From a checkpoint of a small transformer trained on Wikipedia.
Architecture: RMSNorm before each block, rotary positions, no biases in attention or MLP.
Each number is 200 + 40 x the weight over its row's rms, rounded and kept within 0 to 999. Layers, rows and columns count from 0. The size before them is the row's rms in percent of the matrix's.

# layer 4 attention query, 512x512, rms 0.0594, rows 0-3, columns 0-255
087,240,220,208,181,177,219,173,174,229,290,261,201,171,201,254,247,129,139,187,257,188,251,262,198,202,186,160,200,234,187,249,178,140,194,263,149,236,257,179,157,149,166,156,165,250,251,212,190,220,177,237,187,214,190,133,227,236,252,185,205,153,202,292,185,203,164,146,184,280,234,203,120,212,132,237,192,201,225,220,222,266,140,164,209,237,197,250,238,236,236,136,216,216,263,191,248,179,195,255,180,164,260,192,216,281,229,200,214,173,148,209,175,188,210,172,235,201,185,164,205,150,160,149,175,190,243,155,266,248,268,226,180,230,241,138,215,153,200,154,159,194,167,226,173,241,237,214,204,190,144,142,155,180,127,208,181,234,216,193,221,199,159,225,205,271,206,164,219,217,144,246,280,196,114,178,271,206,228,201,233,229,148,198,208,246,128,158,189,231,251,213,230,216,232,199,187,215,181,207,196,318,227,274,184,204,264,142,306,220,194,157,204,239,128,152,160,88,243,229,247,230,236,175,153,215,239,160,192,207,217,272,256,175,232,218,83,202,130,185,187,201,234,233,216,169,222,169,250,176,163,221,190,166,261,164,220
089,198,173,154,194,226,244,197,182,217,247,163,101,149,218,199,215,185,200,196,237,132,156,160,224,261,134,190,174,191,196,192,158,223,148,172,265,146,206,136,153,177,194,167,145,238,267,152,233,178,103,229,204,232,203,183,174,180,221,278,132,217,196,230,229,246,250,235,128,183,134,226,206,186,194,169,196,189,200,210,218,241,201,257,230,192,225,180,208,243,223,195,166,165,223,174,231,210,167,265,166,132,255,123,223,203,212,242,174,182,167,157,190,186,189,225,255,254,222,129,241,124,201,203,228,198,170,166,233,238,156,268,217,147,215,151,151,219,159,196,116,159,173,210,204,191,213,214,161,232,289,208,146,200,75,101,193,133,227,174,243,214,120,217,188,223,200,197,220,198,154,200,278,146,140,243,204,250,183,259,139,227,171,270,142,211,132,142,229,181,221,175,204,132,157,152,142,263,161,164,193,291,257,230,201,181,160,228,267,207,213,198,191,258,187,204,152,205,214,201,233,227,242,187,188,224,231,243,174,225,244,297,201,161,215,193,144,239,153,197,210,178,220,223,202,214,208,261,220,216,113,169,204,236,210,211,176
087,236,205,193,208,267,171,167,217,181,139,207,142,209,204,191,221,254,219,232,256,228,118,186,225,191,218,220,200,142,227,154,181,211,215,160,218,186,202,213,200,173,302,183,164,183,212,150,216,299,239,153,187,211,183,210,187,193,151,162,142,287,251,193,181,235,183,252,153,72,140,215,199,245,183,193,214,199,196,173,185,240,140,175,167,161,208,256,195,183,187,158,218,286,208,147,244,150,159,114,165,232,170,204,186,172,165,269,164,163,220,177,227,166,207,157,178,216,186,195,205,187,199,189,237,171,246,289,179,218,165,295,193,189,214,219,166,197,151,203,209,159,156,180,125,219,235,237,160,182,232,315,248,165,200,201,197,177,234,278,182,204,247,225,179,220,129,240,136,172,174,189,122,185,195,208,159,153,220,232,259,168,235,208,223,145,147,179,234,220,255,149,227,232,200,250,231,154,234,164,181,179,197,206,213,162,169,183,284,176,132,215,224,171,177,222,206,236,251,210,149,204,151,209,205,233,161,199,151,208,135,173,153,137,263,130,208,217,158,153,131,221,136,206,129,145,232,144,228,154,273,129,244,220,163,273,167
084,155,184,250,221,108,253,210,293,161,283,185,218,209,165,182,187,121,144,229,151,186,217,231,224,184,201,247,210,170,193,114,215,184,237,233,197,241,169,204,209,180,178,217,298,267,169,280,239,142,245,155,138,190,148,145,170,224,113,196,242,170,201,155,189,155,187,176,191,216,202,190,216,123,182,163,173,223,222,218,159,188,179,180,212,125,179,157,182,240,212,198,202,275,210,277,120,221,164,232,205,200,244,197,231,164,206,128,223,274,183,228,235,98,171,202,136,243,225,265,175,218,214,237,87,201,249,144,190,190,240,270,183,214,182,193,221,246,218,160,216,174,185,258,198,245,230,246,171,197,233,164,154,223,234,220,233,251,169,76,213,223,194,253,217,232,177,169,201,282,235,198,233,161,237,187,135,269,169,95,195,241,165,240,178,200,255,256,159,252,185,197,211,243,247,237,175,227,180,198,188,230,198,185,205,200,271,138,147,241,188,231,242,256,161,228,231,180,281,136,158,223,163,214,209,205,204,228,211,218,200,132,177,176,225,128,220,177,250,180,214,165,279,140,238,180,201,202,180,167,167,196,202,249,175,138,205
# layer 4 attention key, 512x512, rms 0.0584, rows 0-3, columns 0-255
090,127,182,180,157,236,197,248,192,155,107,182,207,226,201,215,144,271,212,226,143,155,266,215,180,264,227,178,182,201,126,203,142,291,168,171,193,150,201,247,211,245,194,271,232,201,142,175,236,236,207,200,133,250,171,192,203,132,205,258,196,201,199,191,181,178,236,234,295,227,180,161,172,175,221,198,209,157,216,222,141,131,257,219,232,250,230,200,196,174,174,200,201,163,185,229,129,140,173,186,199,215,203,195,177,220,197,219,245,228,165,241,155,209,232,208,201,149,252,233,185,209,272,177,243,169,169,213,215,269,201,208,195,241,170,200,160,156,205,265,187,148,218,167,186,214,194,170,231,225,199,202,197,157,206,211,178,185,166,216,235,155,246,199,152,178,245,332,215,243,253,181,121,230,217,206,152,163,177,212,214,279,264,169,181,195,224,257,190,125,226,206,239,159,83,159,164,183,297,121,190,167,160,239,219,159,220,190,240,202,221,267,238,141,221,171,234,185,254,221,159,157,240,255,159,240,170,190,241,227,187,177,183,199,103,206,241,138,232,198,243,162,207,210,174,223,192,272,232,219,181,191,204,194,211,197,151
081,301,181,275,149,169,182,250,246,188,233,214,234,259,223,267,190,231,84,239,241,224,248,202,150,177,222,185,219,216,179,220,222,138,196,182,217,184,292,178,157,184,153,235,207,173,266,256,228,272,193,245,156,255,182,189,201,107,250,294,222,200,201,250,208,196,170,261,248,247,202,174,199,183,176,173,188,190,289,205,216,283,240,232,189,195,202,161,144,213,175,228,262,188,234,202,152,280,160,180,230,247,281,250,214,229,273,203,191,160,170,240,154,208,168,235,124,161,118,235,191,220,244,172,196,143,173,200,190,173,270,217,204,206,179,222,204,177,202,178,179,264,274,128,191,131,223,147,141,176,105,160,240,155,268,213,218,151,215,138,183,239,238,132,266,153,157,208,159,194,185,294,174,192,170,173,243,227,254,114,193,163,249,164,264,242,231,187,232,156,222,237,176,125,154,217,146,202,199,186,192,159,189,179,184,228,214,111,130,182,197,211,182,200,225,244,214,239,153,226,151,150,189,179,142,167,173,205,161,210,183,149,193,181,175,194,223,173,188,189,207,162,194,201,215,190,202,200,206,162,222,190,176,211,194,216,198
089,153,230,214,284,163,239,210,237,241,252,239,208,149,154,180,187,154,185,259,229,210,209,69,247,164,246,188,164,251,240,171,261,208,197,177,246,185,225,200,251,221,233,212,237,240,240,226,201,130,126,193,249,240,170,199,161,258,118,223,202,222,210,197,230,172,253,204,136,258,229,199,170,124,201,246,278,271,209,138,159,130,178,228,198,168,229,188,226,187,178,188,274,182,245,165,272,221,213,255,199,115,154,165,234,196,200,130,253,230,202,245,121,199,221,195,215,275,254,172,249,202,184,169,186,185,224,140,143,233,172,231,178,188,227,248,211,185,197,248,188,199,190,206,211,199,207,236,169,146,241,177,182,238,210,176,242,230,206,181,206,218,200,214,159,211,231,105,167,210,183,164,227,175,227,159,237,253,192,172,223,202,88,240,172,208,219,158,234,169,159,183,211,236,242,222,194,160,145,267,235,198,198,200,158,120,270,244,196,179,180,183,116,191,218,237,199,177,204,188,242,176,159,167,162,176,222,165,270,228,217,218,217,202,148,204,156,246,185,227,148,215,214,136,228,231,192,229,230,177,215,172,226,226,175,140,266
075,239,239,199,222,196,163,171,142,214,110,224,197,179,165,156,307,246,172,201,151,209,188,208,114,136,237,171,165,213,210,244,161,192,158,193,190,158,215,197,224,239,219,256,124,207,194,138,206,211,127,240,183,241,232,231,244,222,166,182,169,203,209,149,207,189,237,119,199,163,221,193,198,124,227,177,242,205,227,190,211,173,246,195,202,257,239,149,218,180,206,222,234,195,194,202,178,216,225,144,212,228,159,252,140,136,211,248,191,220,208,233,205,295,290,147,197,152,200,125,201,170,177,218,205,210,226,219,170,265,153,141,198,234,180,209,191,215,174,210,255,193,186,135,216,204,141,230,222,184,189,230,166,236,183,216,206,229,211,173,179,199,135,183,151,235,317,239,250,248,149,148,137,171,152,209,213,147,200,223,273,250,208,177,204,241,165,164,231,146,231,161,225,172,166,169,175,232,179,118,263,225,154,224,248,219,177,190,246,269,270,139,192,194,141,163,197,196,195,217,182,219,258,168,186,171,194,250,220,195,198,220,240,176,236,221,225,186,164,206,214,237,148,184,134,240,147,156,154,241,217,284,236,201,169,197,178